config.yaml
vocab_size: 4096
activation: "tanh_gelu"
tie_embeddings: true
parallel_block: false
init_std_o: 0.0
decay_fraction: 0.879
decay_shape: "linear"
Each number is 500 + 50 x the weight over its row's rms, rounded and kept within 0 to 999. Layers, rows and columns count from 0. Numbers have three digits each. The size before them is the row's rms in percent of the matrix's.

# layer 8 MLP down (transposed), 640x160, rms 0.098, rows 529-572, columns 0-159
117:535584420423532557477454420489541501482524446487533505460511590466414516556482444532513490556544646499474490517509514456570461538509483437462539510506476605541413494492444535555536452551548555510487493491408511469443431538482476413501439487517395441568607483510538456515584544504437524456567525494532567568529422538484512460483499485444448405473443540484453431519485572473423572536575519525491513593447469518523420553464518407614523529519470501439538444376570481451466493509554553
094:520520441529494476490507552517470464509394501573474475602478450469566462506515554536489430594514547428482521457490518533563542493396516415473493520479644471473450459469522623513520451524527464426505486519582503403455596480673568484496440483497507552472493513534464464529530547532417522552536523533522415547543470555464377468583537536493458366516520513469442551497468602488499536502501456472551458544512483521494476456434493522428505371570558519516526519512441505525493462434572469
089:529558490457537566486553388517503487511458443409459544512514469438423505578528494490486397474522539557519607548502488456506570541571493450465517489512406529494362479544466454525467488492473513534440441545489514486491586601612459530551486548501580474494481485550575419496485436490475531465514521468524556462534553589453465593537504524385467407398530586472487481472518569554497461446473521412495540547510491524555552449531451492472547445481358529565523441529438537508588516450576501
100:596484542485439494425549389470684462521499489405517482528490496473564488523508506420416502501518452532564535607520531434498501477520425555465443518512593486412517404483546400556474447435482447492479510500475499490524522552555451519443540549467474505506481464449435487534517525609602503463496426357553553470491414497509509500483474529445489561483449435524445490578563448572591491582557486567500495508542513489505573570543496580441496584487489560493496523573537500465467433487513470
101:481448521513507553545375542519495516553557525558466469488485535522465523477555506485519469462360470448454507545537463590551424503416434518496430470586450564569429430514410457455469406484471518532486528465506528471539538551528470421490420417515529475544500634485598510539472447594532474596454539538579472541422543490537449530554507490519572520560518504446465449550562546521430471469543483435462441525519466511468416611579600515509474515471522534495464469443394573463504525571476471
119:614532489471505514527505520518438409450551538577504446485486498499412449410540542480511456506549525554521512487506522418489459554443445492480537549567499453532463482449548515497525540529507506534477478519476433464466537538392381527598504474481502442458555548424445463514575416479610516434585500491495577404595477434485546497478528531533527548563541521474541464456483432555530451557543457484512479517563497524614656432462479473502542493484437568493351490511434491551479520516462375
104:538527589544472451510543568553531456589545550455511483473432603569558481533525425488504515520468487483486329476545429482569505422460530476618512456514573451401510551401564536462518577500504465458453552444541456541544469423443538481470582473455562491481478508476428480568483538531517473501528459430515593496444468511559566544492528542451525467524529518466344521416421444412445491514482520489516526497458564551480432479524432490456479588513555505484474532448554465535458488484617491
106:590466479505489543530481465517445487488385485492432425536432571549476467566437544528466503524409484530544557442512515536424482577536455586437531559468489452553539556523568522519471492548587448543516603542476497503460530491493527396433425463549456602560475486575542547475435416584538498398479567436582481479525567547542477438597438451510471458491477438533502431484529534572433432569454523524481467532515528540483541525477522611478477525503553518388476519517437568488445442511483397
109:462465596411431441482462434534608448522549511360476516449518468527516503424513499412463556442459392595525480515556495475536535445495579498541507611500480542440501526532504533564567451457440435492457508476509448535496532495505534398465549432473553509468540465514476528559485534524550525478547515563544423484500509467572548519552484483527528516495572384461540557431400452404622570492509537454442542555483542529412526486530488448493492517525621527435597533531575442486523461446516499
101:609582514479449488501486655514604547444406527522465460443483484444585499453515521559522485445466505541531490453437527536418571459502560485564524487474485499480478541511425506413559556588531476574596515524413435476511533599554541494508477481515489479635490513484585461491515497422489470541487460539536481448442471484482544537572552476566512552540500514516508476415458468576434502488406543456457568463502435461571434471500454487506450534455561424414474541565519499505382434551501414
128:476552418496549495643550480546445445539538489409511439540545466486422511481484427469451441490591536466543509427515501602518530550464433594518572553521483510488475448529399476490472458524438588547485422490390517640533520519553478545465555591515533553531498485501505513460517433555453557492408520479443515487498459438551630516384500543437494577485544536455479472477538468422470508510542496486534504450517477552565550429501444501480503564465399488518527515515460438547550497595561428
079:477521548364538527498508525404458527533529520520446503489507473462423523510524559513473449478524450520514435507569529566474542427530484548564575531517444461518487462533541523440536455445482560482600455517498598419455469507603511393482501489532531520509538436547575550514458402502439499444433497527516493615532562491491489339529497447544545379487545492413514509526510526479489489540470521393478501519568389496483531467506517523512540425567594482497501440495513584475492407648491561
094:545521618481458545420557411452343580586517460512514513481445524570466584502506466443487510544519518491532557531544471464469480397604504557461510497513513477513375523506413455434482559550475583480492484521595508550395579509504492491486518476469491418469426563530537483473548546555516541533613560444568462548436443510476547492489454553396516563492528529527530493499502452468484501503456414449538552458433505531558526427510546514416515489412535412428534493477482417509525506521528593
096:584456492483517495644559529653459521495387531543485478516541537521508562589516439509559459362572559516558478513565491515417516518450568461547540473521458539510622455575573504499465578445486481485546588521509473530456562452584456447457565548490474528460551506565536480519483419430531445430544508466546535438360424546491450451533515494484442456492533488571524484466526494455413446483513475483471462460438520485541445460449409523506499417528466503515521528430533491436499491483427526
096:370439491495565563494506488494485492630497586367445522561517530563513483536541441520527443492466389439556440521456451502565406618563542498510547556511522541460486520561509473552481523537462446480448542570462519517453458512515546559550513472520494521581403522517441437513493410482456469490524526478549510398502560554398472533464495544465449556483496498439566481510406504489493550572431465460517518454480590487463464607453456475547524474483527509377530503554478465458453520500606601
070:500445548583498561454473407574477546503477621465381623549520539471514472520508620452494439514485495557514548506495530420469466559515381562486445479515485522525534576506575524577460498419533472449447442501460474570558455453429561612492507474466516491439450449428516517513501458520542514464514506515489497472486537443532582542416472480442534542565487461446546417524532479563499450505531531506464578578509474565466434428597512469466446554553464450444472463505640489559539491425442546
106:460485528559532513503452363526569475453457405483511452454483510472457593592504524520383506458481471597553493468603483481560533513541568532439485520530507500480538544502536470494570467478391489541543557467565560532502462465504469507425531552462480486496461537507539469459483420469458574447537404486595471599511533443479515463552492518486477434502510520522488441526545555513477327419393556471519479442450478448564425529625493542509514524557503470556488449647496511566483536527520539
084:437527576496602498495467468452487517531523486426514517537462445534614480432549499503470421496548475530511443557458464563490453406496440428572488473588474430428561485504593399438526555577571484469597517408374578508453559574481443521561466541540581470605467433618545457549522509483510555515586492587483474526540500535586482532432426485459467390431553453495499495560467576482485508490526505458549476515497487452535511468463460542523509504529487515449490529427498427517492490479507405
094:550492525525466555473521469630528565536518448538552488534460408501564462547495471519569480545502527444512488566469474402559521434463498463562538401507429543473534480490528483537561545450401503491450465517451471427478507528534404484601568458537497472495446448564494482506443459489525550508533536437489600539385512469600501492470515530481443549521396410559464584540508477449538505513543532566503502567410537545452421481511459631517502510495538497547530544346467438490527449502498373
123:438534522424546570530443502507543467525551551486562605439537505487521550523469513485510480502513376496471528594615496541520511509557483433543484554541487523494465589510521516515405508465410513509376513557457522427457496469446574420428404535488450447521453447458486443509559478434464511498450536444564585584548506476525462483533514482500479626522491448537458551479429405502568544555451505443449516451526530530464432509527474459425456552625546416445467499515514579480595535475601500
091:510686494582510583527522534562522377471601542516511485502512499540544480530529502434443455455487512528559397498554467533497514386523514465491475466387438481453462481462510491503516494504550494455586531442533451546436485469534491428522492546487542473607433518578474479478472458460459473434546528573580492447550542593494490459460472599480523511550515541426467595472478448598553490446589467532461531586575448517525493450498494567491438473412510497486539525435451438487515464476569397
112:561446424508414530469479469469510481483506511515408585563497492536513487477529528493605552531555520499511472521423460578538501451540458446537507511411438576486496557556504497527551562608512462612558453614480443515517441483497600452430472491518574465515473556562435519476563532501489570465429453564488471518487465504508410540519480430564483584435451447484413578633490539411471517401531534552473444526459483545467457508526556519437520416527548480445464448417430528498543420449563461
101:481541522398580376534500531425477470589550489523508490479495460491443478522475499414520465472535486564614423533528480411513497593551568516473537603521542455446435416573408449464423565409568416476497553505514531418564546543448561534576545458443524497557497426465549523445474553587511517461465496464410537502468518524532469408465563538539564499513496457467428429523469526530531499488472423518538467539497560389522486588485539465541504563540536481528503551475523577447500528491397450
112:443547580476426556432629561469468488551464550410527506620455506450509547496541498482487433401520422392497429573542483539437553381510500529451458514487588466520480432409509482455475408572569577524490518498486442519508546520468546520514561457510461485536495621451493540559584517514521420508503470512536529442455527545464542460566487480530596535512536570470452516559438453539572463527583494458502459526554422398485541410558487424548539531467457500450570453474537489461505471482467519
113:432474475473437485488513499501477498563490460523535503494432536534459515438487423428483453489480546465491491591559596437549480540474559405468561582486403558552501454528497459619422578450463502573632503579374537536434448479542510494549458380394456532490492425486478474488552416475472571452463670445505500517505605443482477528516522545523517524467490531491557460507460524467456499519483527570533521471443503445412552565463537485542535526552465477505443481604516548555529481491471535
099:480508535631478417500548412623541447559638435503515468466472508432558495457520594479464524511482490517495519476527566515539410499528391469486564580571535409517429517508552401513482521483512498583471572526464494435534518542546501501517481454481522487521523458421406495511512428503553451495573466445512532445456397452572548555557541375467493497527446542501524511464510456516535485468560567530592540516546484432462581484521520533578469475409426459416473489494490466521498465397581513
113:612480510404376443425438494540511513535564621441510501455492480603515476553564582498382456493514420526549510487493554568381474485445403537485486476408502519415469496497521554579505508520464429484529413421572487502531518560467544576497577552476509439508503576436559544530480543503542464501508539498485479446571474466500464507526512486351526451417534498571447506556569485501548469486571483454528510460522542514528450478497445473442489520483532511519600515454490484533612506522465396
100:543555507456428405482498518469525421491619466450463450527425481446493532475479445469552424480503391544527625570565580443578573520524433544483508451586536541522457548471423430456471558471510483540470443549488548550506472458449379553549450536463590473492541435451499483443477453473468507518389517528534498537497592470509491581453597550535530568558506482537590565468413497497518530551511524438525526493456535442535571552457524485461521515591492519439539476432517486478408514534452404
093:506513428471546471523496480416535545491476485468527405531549518516592483494540479504554513509490518479538515428443441462576475508424438525516568470501523533431475420561609535535552455501537558516515447474463472562465443461669508466487516531488522462496540403372598488559526528491462492482563554541557458486581422466555545546431507511459414546528477537446517481528483367414444430542506511441512596441466494451483538450489444496610468442492475533538521526635499510553501410457466562
102:521553554483474531541520549523468511579506471503476462568475520604596474470522483507431466602564542492435461450456515475454467465438460467513488527516463499530470470469465479556536506442562510487535503520505470403557551567616536528460431572610519457555535375484409439579501475556524378505545524476487436524468517461491470474554569532494527456460465520501433470500509497566511389527438523421480551532570426448542556538535460474603511461444554493576459426573467457442581409379557501
113:376527430564503541533562469514408496541521547454533537530527487470527473482476408523468503415497488456635441573475396442555532486480567563527511541522490536511527553529436518524388483498488567452465415430555503508482492542496471552494536453567379448487466529427512449509568516543454517564483555545507471427548593478500454466537434606428544480406556567569475583440487505411508493450443490491534491462445489469557435527427482426484491565509518398514539547566541526506495602538488560
117:554485511434490505453507525526491469511580400520458479465457508563548470533456493393539593593471594455554482510525517527565484524489556428511422463516501506428509518444528438504536312533484466505482559462452486588552526513482470478479493452432498534504572543353515505523447530521537476418663444560520472433522467471498492469572468508552441459496472479480459493577554396589458555548457534585588472473448605453591516525517473501491523534522496535485482460595505495518483459426499499
104:517525500507587525511447495435547449419461510384573528540444495528557562543416447550406484475463459509611478433525406414475511420534569524501564468480491592482545515455431540564469518411537526406558503556485506427556483517466558494473468517508483544498500557529541489457539422491535512479493460528566518532494524486473434554515486582490525399475580523466499490596450447519448541454383490493492464516526494378435507466493485490532621528465572387503525522530514504547468477453638585
097:581452514372538429528460437475355521484506479564437544432544508577481586545509530481533519520443493438528581478534450592499440467592505455508516663525534502517577574524531457501474454468487453523489482501578537455464537520350499473587494510428458440553478561552538483535458432519508524437535509532551471483442465483524474464528526436518526476555546410516495459515449444461608502564509428454487434528559532596545514379543528535498452451524485497461405502508454492548517489507437476
088:582487538573472494570452445384525416548559556535520526490464487455564457510505530456473553487456430537525456510521524559621498521424485543545497526477466514439425478534526503559517467454565457511580496448528403557461500376527543534531431479519453479589562532520592505445459527489449537541534477534592534464487427552444485567435396440478480617495574592544448540372418416529526594513464517490456478558503470516476474554467519553479455474410438484479522431543524506472483491416487534
114:534567515537621521581508526593522537536485473500499483562519534390559519449507550416418477525469562516476464487627505469535466497505481482459414534530528507471522543573457548555431483474550588542502439450521459553453524522449510487410426523439574450526537416497500480447564492412432473467506533388475524527454431483572560498483441423408595501398509506485491487540486570511427502502512462555499431492508522477438547425622576569573533534489427535470603495505437486513454473484572543
084:456440505509520420513541420539403535538446505557493435493446561468512454495490449520485559464488582402513523461489442520572524487499561464519414530513477492503506498596524513523519493513438612459506512537468469477365536545520516519481492487554517524390486490560491443422463455453413490542505584500487465463516369520547520516513537512540496488414587478541604456452494511493622480479481500426564556448512536471543390508523399489533569451519599460496496584580507517541514569474499665
083:519478508487483549498455467473450546582446506507482480494464448512533492507475500499440519452566433440506529541463464443459505572457550490484582480618481532499441510496477526530497522579490576574433533485409529429532450557465453556508510524502451546498454419525545486478525513527496562448429491489424516436496612600487477537488476427494553399390484543521474461512508534563407634356614543549467522450470499546472508568525454453588511438516501518607432576394532491416557464539563529
092:534508535460587585497573527574444499495473447506480543490422526549561499512495412526525471560484503415492425487396451414527437456578428506504444468549586462460509500469452475457581476539527432542536612501395486546501564571557492497574481541471571481581514537516525474469489424502523538507471460492525454457418462432553518506545496561458523508559541460434470493564508488602453363506543535582446520468454685509521522536478481533474534474373505508510469495531457430494518552453443452
098:405463494482540486522562490533521469537599498473538434468621429533470430511477493433425544532497538484538499584553512576588475541521501494586464430496431549504467522550498498499488484494448514501547425518471472525448504406447483499511482464489548501539499535577491535547496512533504480440558511496512483587430460525536486427453438581464506539607516440421573499482497465460523570440393501567488433530479584476598608590547486474387494594597489469474542496520401514534513553362431448
110:469518491495495590444608434598442561600508466409578560490459443541485549486601406570446574518501501489397463551454449481503492434528464393512476384496552510408452492496511519485540464545496485414503546509532530444513436463438594565594464510540460498490552518441483546526514466516464450451535544469496484504560441526599474517486599531446519404428552504516526508514534479451493507547567445513543523524448501561437499578501477535553420471467579558522512502397515514475489549385491441
096:491390610487602504471449512435528510596451528511451528490438580487456476523577496459519578540481541501514460469473496525588542495468547377539545543571462460574463494450546532521486430562547479460465505411398445444442522546463466453464551486474456579595482568562479457543484446493529429540494507520489563533480461571479477446514495503492527373511495479552554512437458534448461526540474472510555503524545535423444511555501557523491442535548502503417539425423458479425502467604576661
086:466457569566491571533448482451508432526487473448494421426484571554439507490486503525538413485491610440519466600557561517556426508515510448500435529639490451473506509528487462475574503438490532581518559526455521425508403540505427454507470530514553476482556469541501411498385439440455588445590456576524463499522499509539595546411475577433500468434523416490602590394465497584444568495454455479546498497517531447574479569520483491514535527478529499472514454433547554524427507507524537
103:574602618505432436455391523503533441522549571450557502524503504617504515490532567565485525519479556572455452429429503517498442488523495597502501503536562502377469483481485433475498525495510437421592464496508512506532558535486506523548477515457616527496575501511469583556438520446493558542480397577490386512454546548532463569437474512307478504590451558490450558516494449530490514461473454508489428507436483509539536499476558553420452540501484519485476461436497414529498524506502446
# layer 8 MLP up, 640x160, rms 0.109, rows 530-573, columns 0-159
100:476508525482520524441454498620633492535461480494514466562577550509390434526491496411478576419450429403576517564444500483451485530432523507470491403508508549434517553567544438484497546374541478453499476463482581522530428516583508436524581437513406422501633451485404533510510509517545498484585526490545501567431463491513403480427527553457500478484454407450543530490490420490499499496466502487489577525406526480503506517482522480514551605521512537564483450479526577464544590488521498
092:519500472451483379491417529474517552448582535512467547597446483508447532527474498607511536487501537520565504409471496484507496504389400525430508512565490599528548486563439346549431496494431490457323493532536470477503441518604536442390493487408511446509528514521578511523586515569501433489456548501565485481499469505494423527558530492454536531520497537555507454501499534577447502537487476481482485483494560551498489524525480532443463492609458457534487425553537541608523499566524399
095:466465434464492464427460473537599505516559460422507484452513533436524437556555489573566483444559362476565603508458526451515473577502501533503511515493590504425491435496438476468453517462484498553491543496548525510446454516612431473481623538352550425368482523539530461442494518495566445524479500495501483606499468481520473458467544507472591562525513459627489469616547464493533469495510442464419531572467519533450483539468511605428541525546561505446502564463489528470497520459526438
103:520495470501384399439501471468507541521566467516395501524510496404502510526534471456414510435439506603575478399532451525443571617489508553565526424475473505486467475480528553589578419461447501462535418523485563605539531477505534480537449558478508506432529556494461538465545404568573495525435446495502483540523474475480465494458503422541509455616515556510511497534475537522436472558508469515399487478385467527396442520399563480516508418564484525496505464488543558516571477607556530
119:583514523509528506473469460524505495466564556630508496430469573566458547465477464467487508495455466430561588477548533385461605501479553430449472377430500496476405515514503514430504556491456501550448503532471474616572547542479440617487456515438491493400531621441427496456514463450593561548560453530444513502515482546533442453476495476581518558549407464573466463503563518499519515500542522531451486476543525562508618578491481499489578498431412554570492491513471506473436503435481462
103:573486510493471543472552571461507477462556459500504478590578532485484469458562489536466567483563323391537499521515494460421588448464518575390539485470563524448564470540495524480470452484550399452507530493536498500558577437531501496443526550472527472497436529545384470521570490494501571602487470437460459572505515478503463375567515448459569509530384455483479511483476527469485530626423514463408480506554443437504489484522498514531528477580518490489512477510609526460560502568562592
105:531471528479464476511519566512478474525505529454535577513559541552568374453381520496555514512430460453506510541504527493435509481403502502559426530537545578539498434544464543558497438461427450528473533533572506393504512608514576444446473509524523440388550481534481452461472458525497484552512445452438457473490491478492518403532547584529521560574563538446401471459432459527589532568528437480535536417503501474539498523440592453497496583403550478445406602554493502603473484474527584
106:519533471497452474463509416526482427471546499447455557432569506516463542465425508515519540532568455458476477457599466532434483531463534536449507510498454466458416575486513497600527419467490510554546507545507451476487541600497556539452567509505608530414532413471466638550528448444545513465513426474442509482459424473455490517575505511570664484449466505436523452511565447572628497542521478516458510404561443478464541488520612589495477504416462479559523493536441495479596455477506564
101:489555383451529544553453473513497507462624569446492550481585515485511466452482459422529472481490536502466477370543524524448415535470485532490469381533540570429489550532423463458421605487468501506495529443405487512542504560532511488536460520494502524624535504508464523505530457495460551462503544500561537519480453470429508476479429582484579522516447493477446495632448454476539479613472556621468535400573521547495556479553510505416545558545479593590474540471483477438538534424438492
114:540508553556490498526540454559403525375502434558531464481511550585603487528488504534473492490472478513506569558513524490494557456440495557546422480457494506377411540526514462468444543449500438523446467543531500533541500501453446555552565499412482506440572554450480519497503554518527562556484426463445527542453488528558408408448476485470479572513574571541538606481554524541466440461528378528482558551515521613480586456450490471442558605401453529519384477517510500507395547500527468
094:482585400572464484410497430554550512505511468439485528536493497500457498541406486464517534538512536486589506462587539523459527538438410511465526431426520585529453577535462490486519562442489449478456532447398504486472433557496509494571658525386475493509678605518470515500487588506542379529389505550481416544495523553494548486488503463506507493474490471605520599485500513494461504466464454577502486532454458538445545522470549462534584517416471501563507446455506479499477553500461468
100:465567477529443447452528530533609464524529600489440477424621564561501430562484477570466555547530477479438477559490586507452512573399462553531459491506571518462454519533555447497546533476446426524475407493449481586498426522633619495504470507383533556483556478459524454472506522487480586532531525526353445552552526502531506539443559469532444513463375508449462457494550435492533487570532530526490491467480464524440547516517557496585481476526396549481529403512484492449455508511528500
100:472485440652457514410497495470439512524546489494492659514530533455541512471521443502590544507491416499497499497522507481518537534436523528501575521435526525404436536471473593434495470447452510420462523558568515440531470584536458504471532499541442505486565468546324442475506472470488486484452553538512512573556516494537522448536486510511552475452557489575553550567528450522577514514440445484454591420542495482431516452444478455497552521599384492475493587503562458438499494464644508
097:582476511536473388493357550483536489438485491516523607539454437491590498472493544483618603532463514529498454456499532523506543504470538506516541450475473472535564578491487515446516484403388498474559499429553501422448541519393442471488507499509538471465473560440545590468455559554503475536508379440522428482463523468565514502532552427572506542604513502460501443489520470508479496535441489491457531448507452587504521477423477429482615477459589512421353547557496481501494434546538470
074:550555457502486463518483592491476426442548446547620481575464499478488532524477439524523559539522490465526506476530548517469511418501582489483463495469495500407400440512361549550500513595487501501499619490551500410439552584498539462538452547499541401531511512508493466435558565453566500628426477526466447504494502573452421553508516581486416487418431560505476498452465495448577503566363545532536455497459578436489574485505465503544555483466460559475431500533383483481506509516488437
108:549413515465480471514561488588510563494471528473491505484510451409499522509519504554493604502526558492507464431452556456566456474459416549474496449410600481537528567557500534468528521500452550423452519465493440590506500479494598543514612558557466489586505489474472484345504496534574611533518468544504459475576459399485482498483553416489439466541506504550482519588512457499543557490539513481468492401389464499489536426506478368520491510585510599503515467543509475498610590509573549
085:500487463470435492638544573469493487551476459547489431452491541366460426537527411499489470528428486526473528493442483486533490481558526521489492458415490398429445446520522620480487464441561492398527515524512537544573546514548431593514550516465582532536518450545472494555499510461568507631454502457519537514525478506553546454504530455536497481579484627393522545555601524523615473482561477542510446529536522504500532527480602379566597520527496550505450442446545484478450483473475520
099:518446449536493462459555477453396461529491435465473649604481423562625487486523475545487577495464525461433476502594468527531596547509594494543542555364489555471557545535513543466473399503548391461523455605424508493530447532519497551465433485510523436417527487560461546534485477513530491510500495440439483485539410485505540492494549498443548505524519497538500425502566456528514418619508463480490546494564523485506463520535488428544529484545445452515451378478496472475571567507500620
110:514494427498512508560505457607532444529515512429535560512516593461438376474508470430567528442492391545500565509546525518532498497480487499442502549491562547473499481440453580520457515473481497607452544502557464415519451570468458548493496491465542427482550522516512474440556476550456492503445467481532344486466435430479563492485479422512561500569562514541425489584458516477513448532453364556480546503567385539499504537548506452455579573483590509600497491480504503646456572521538476
092:542423494545462470491435505497482487558557507485469549566461583513425471492518540509520505465500496555459434437546528508517502489515532503543374537587572524512471525543529517508472433483501527483499512543617487543536466524469423582454457460444475489445472487548445506506573502502466589511382465377547452476524425508485417493569636444511590521535549594662487446499501533597440363503496441528528545579569507439450509469522444454475471476557490401535448483500547470469506545502479567
108:511541495445484549483515506440520471519461542545395489417483582446576519482444521520536469449484495471431557491485446368486470478497528519485432466476483617550511441505470442558566464397535476544443493540475572501572509535460572505535540531448558439548534565494533523562462625508600506501525432547561476552508445439557529473565517422489445574492501568561541500528491446418569539513507420466437550566403463564478501574473524535419521579443539472457488544561395494600575471470541551
101:485555492492462428561471507571478517515480542545473432462515532426496446533526482492498492446503515542550445573515449461479691515550501509425452411390525459521458523496429516507489580418516408543482483518502495568625486463415541521456493451507487560497425567446514527481586516581542570574452477478500496530584521473460480451415453376505503433509536446506483534468550478473457495450468525474440507531528498563536536540465458504531524551529497551409431442455548535549381495638588472
107:520535505473495467522557532586484539532467440536425466516463547585529359456483553469586511593478493584608461459517561476541575569545514487478519512459590481478478491529506558457550500592471526485465474492432444498446480511550464534396426489383546514561485555435449540487550439483566504514401438468458413498539409439494385466472564405570471526531520496553453481488539500547525484525543432534530542497501425562438507521525505524494551469572546450448386472525543447602498541486464417
116:435531380560494500492493580522471481454513536449398594427584467554544446518410490458545482418588479518527628457477489509501582569399432459534516457473514452503523552516525507434445548482416483561464502470498457536485540526593524455370464473422447428470566521465580511524447549485541559488518405561459477615514524516489435522463486530490553509518441537464524520524490512513453516476473435529500541489526508489466534531531656383508534484482386538460484523561518604501504510462512476
098:546488489492547492438541521456432544464600486456463517556438511509499586489514524626494465442471497438477503441495566407544506526518513456444497461438520515546532432531496428507471525431490496551444528603442512466590509509531394585504528517503469495596544533507358466528504449510625472550459474478507428572499455482494508413483555486535444524543513469517577535517428552514468516560557388570468522558575409424451490564449530431436597530502514488382477442478577447460514451557512536
101:500522452518463487484537410516496404524517465520510507535544526509510399427485528542589501479464563509546456516485510474499500574496476426466583463426545500405477501464520476481472504541571552523438459569390567570574540479478563519493355539464494523493442518535512584499541474603490475436407552481567511563519437529488496467480549514487598517488426577480533548445471438539556543595488435542493483467457468614527462595561504554469523473465469436495472405492541499586466501460657412
099:488510506501472471530562484509513494553478532527468506542469516478449420587461480419498538476479504414459511498569473476512575562485477511420560405471514504558507446534513495490541384495502516520480510521465459424481508511482433526527504515428576512458505624546415474545610456538527478504560499586497431520588537465370490467505446402514594494537471536628472472587486420516463476625442518554474515472516502521359548563523519479576535578417461493476401537478476492564551557576488421
095:466473582576462443463438481548513456478574540434441532514472532424554509418462412412571473504493408551455499495473482481528516466537519528542461503426559491512546578456508545435388492493545507447489529558530407523471493456505569548410473511505457563402480563508508439497569495508528534528468517421473448508516524547511455398485589497469581451470473562518560505527515449618566465522416520501467528448540538568477458544468495498483628541503512417397388416448588480564503572497553549
098:499539544526448562466492486502604544456507535496507494514477441508470426465531514474527516476456490471440511517485533523402419516559450480559517474526583498521469560531568444482522415399439547498475476506489494538451548518518495526460569522517576467466502450406466550426573471533540545488525503423513510403549338486546570473481550476507508507594562484527552524521686403654528439442560517536443485514496477579412536503454486487442453519417567486538453486532426577567483492526457460
109:469460454486505479478519539477467558519526541494476586495570528505581489450403454600569455524551474477422537558547447476490479549440488411477451481501541482554455488517529452472551501533466500426386509554509527577446558497548536479449510481428543551522551560435362487481576525490513524433498430578364511544519460556414407450411426526601557581482376537539500519558504484545526501567527561490474546482503485471500484526463581512567466529635524578507564469543523513539443503548542477
105:606483589505491497493559475514488453390536445573548535515499579557401453541449502474486558431533556505512485465560534493502461540367502478500529532453476537448473447451492480433509481499454520584489493488457424524532498607525522532423511463489472484485575587495451529487467510453464553480504349519400419504503514544412562382489504455463528546570488569481519506532533480559441483507503538600500566449471519448579593508521565458461564581548459484519503424502618473619469485468467557
102:401483579519517519542493530408559500588518465464497453484542580533548433436541502518564524509469441482459484534522568461457511505455478470516460533556569596549474495501527371453453606447493456563378420446474579616492488489506419590436467428506482491534568487479495549443481540462562586478497410554473491538540458482392463378518477410512452585488421528480513506626439513463461538527491514546448491485455543505554593479551519460460471541441506548472460497546528460524523451475548528
104:529415478653430466484451484522493458444462483520441594566555522467462483518483511458593596429566473496537444449535471472542582568530481516487507536458518570459512546493537556386471546558485468497523528523421460571558401514440544510466436466445445485453571454398544521458519560601502532439472512492522573454537497474572464433576471410502507543457551429576553518431487445583441443557409405516445537524469463590476464463497446550501555450534516470553494451535478530541524514501529565
094:443489535491481494475574569505489507468505564468485518456546495502599545408526511488581444439457433557490442489589518489508506542545562449479494471445489488469424621466503532456403470512581513422448553598491509485480545464468544483484525496529507445535441492568354520499566497501471535489422579451406456532548517486540515421479562484588590499474495585480571477570600488566561566493436486509405467403541489476528538586543493432500605448552509546393448495442469463509511526457564540
109:448446551502547393512540541498537501532503494610413508461470582456525542527484521591504443482452520533439461524483511421519619638541489521449518457395534440435509514530566526428515565480503516543475493487451483563517536579495521563497509497522441526539539507457401569564577469498451518511511437464441474580529483448487459422438471348495593573560534535484460472467530531554443384512475436523530523489531457515445513529534522513408501549502522488504537409461473459655466500529561538
091:515559537585551560430442543536515508468550504557342551468520431508428455537485500564613462452495447507448530426503497517461483676514427478487500390469430475536488576469508503400508521520512522546492458420401470450489449441483543508452542455501479575476591496435575520541461516457489545444390499496470522580498506539414507525464443450501519572479490548495480439556470451573410496492459431541462524537569532542436479434495539519522526501513465529465529474589460464566448459568473579
088:512496381510494441520567514540516571463467572502526459471549571546503575479443548522462491586613560411476531413487551520454519526505367541533422494455467542524479602517440421467415568469414513519553541440557483505557550500536543458426511544434477439575504427435503516459483596480397449501529447496512497481519531407465498565444406541552509537508413456462458600488535469519564470560452577530474525497565465521501512443463540495417553542484483521472565479562494512592489545449470427
094:552475452517459553521420490495464368528464439489532583512580553497466519488478395450534530527553565494529405455568467457578535468485536473539449509411478527483515506542472511431466456474545465536566553454478487491545487495512506515544389446519530442493486588491547533538499535480423548445475461538549412503480417536531535590567495448555463474418432485552489516573581442563549506514506518616490614492517414485549558526503513592424599528482334433486478428474533462437502508507469470
101:425407534538442525470509497455496548436528551580531580403523534601443514550503550491481610467513521407505536508512514529414489454428413513500526476546498491461460572458512471472432401412456539612487450476538539451528498513440493530434428465484540482415624460433513502500497479491544526448486422477468587424538432489556458433452513412420518544482498630517520495432484428566450570516483501507490634442535568569545505411484488463468490483573495478519510495533488520525520470422500548
109:563464459461502530468471532555611554482527479413465599465577462505524466574541482536439480444577403450587530486459490482521536499521503459474492522451595486554619518500484523450501421490546483488491502498486511440472515531405554478524544563513505474504509513484525527554550566495528454535503483489485458549449466419479529494449457522538491485607586485440434427560590414523594353608443487487478452444495372494531520552537440471542472604482515564513495435538469571541578595521580499
099:515402540567524506464504555622517561466522579554531504507513624521479464500555547543460447467501441430510532473518438411450521591464437520409440507510586531464459463498460514491515507442575478424481487560587529598602458461538403586581469564566443490453585548441437483480530449450397466439508464492511571450453477518462541543453408468473504572535468578476496596503474538480473409495487483546512451488531427527451454403488565467525501497464437441574563505490538447527506497536507523
091:491529484450470511511475489592538519531490521497483541466477472378456389541491398527465568463638545470546520521435535526486577490504587509458508474471501542455554544546499432531406485463444562477544533540455469486547509397497450506564555413499474503548450452395441560490540558476501555576493562550550490481556463418418500447485496527491477489459458484556524475496528375515590510416558533537427552483433380575471495400465480466512489488439446508467510454643429532512503504521577475
102:441419493469462536476514475462570526528493485540388584521454493383462498508419522536507544521527441545522560381456591473567550464552549430508498493472591548575506567548422479497386498435489519458473573667565438560546423443448513512396447467491535491493484496499486513464542496627523457491478453508538508520507487461443471521594505424541497463591540502569480525546499509514502454552494521447534492506542569533466491473543471576532483445598459472395528487568500465547540597551514524
087:487496527481470449544564504535511542503508481518503533564475462443466489426442463434472524438518492565488578444570551437492480517470519455475500537525477567461500496569481590509437414449536534508486476511532571514645523562412521504485442483451528402447608467517465429581619514549546450516422504394486483458517519557502451545498618577582485527483494515467504562571548537474441400562528445508547413506448408447493494452484481389550583600485505550582452493504511552548509556468549436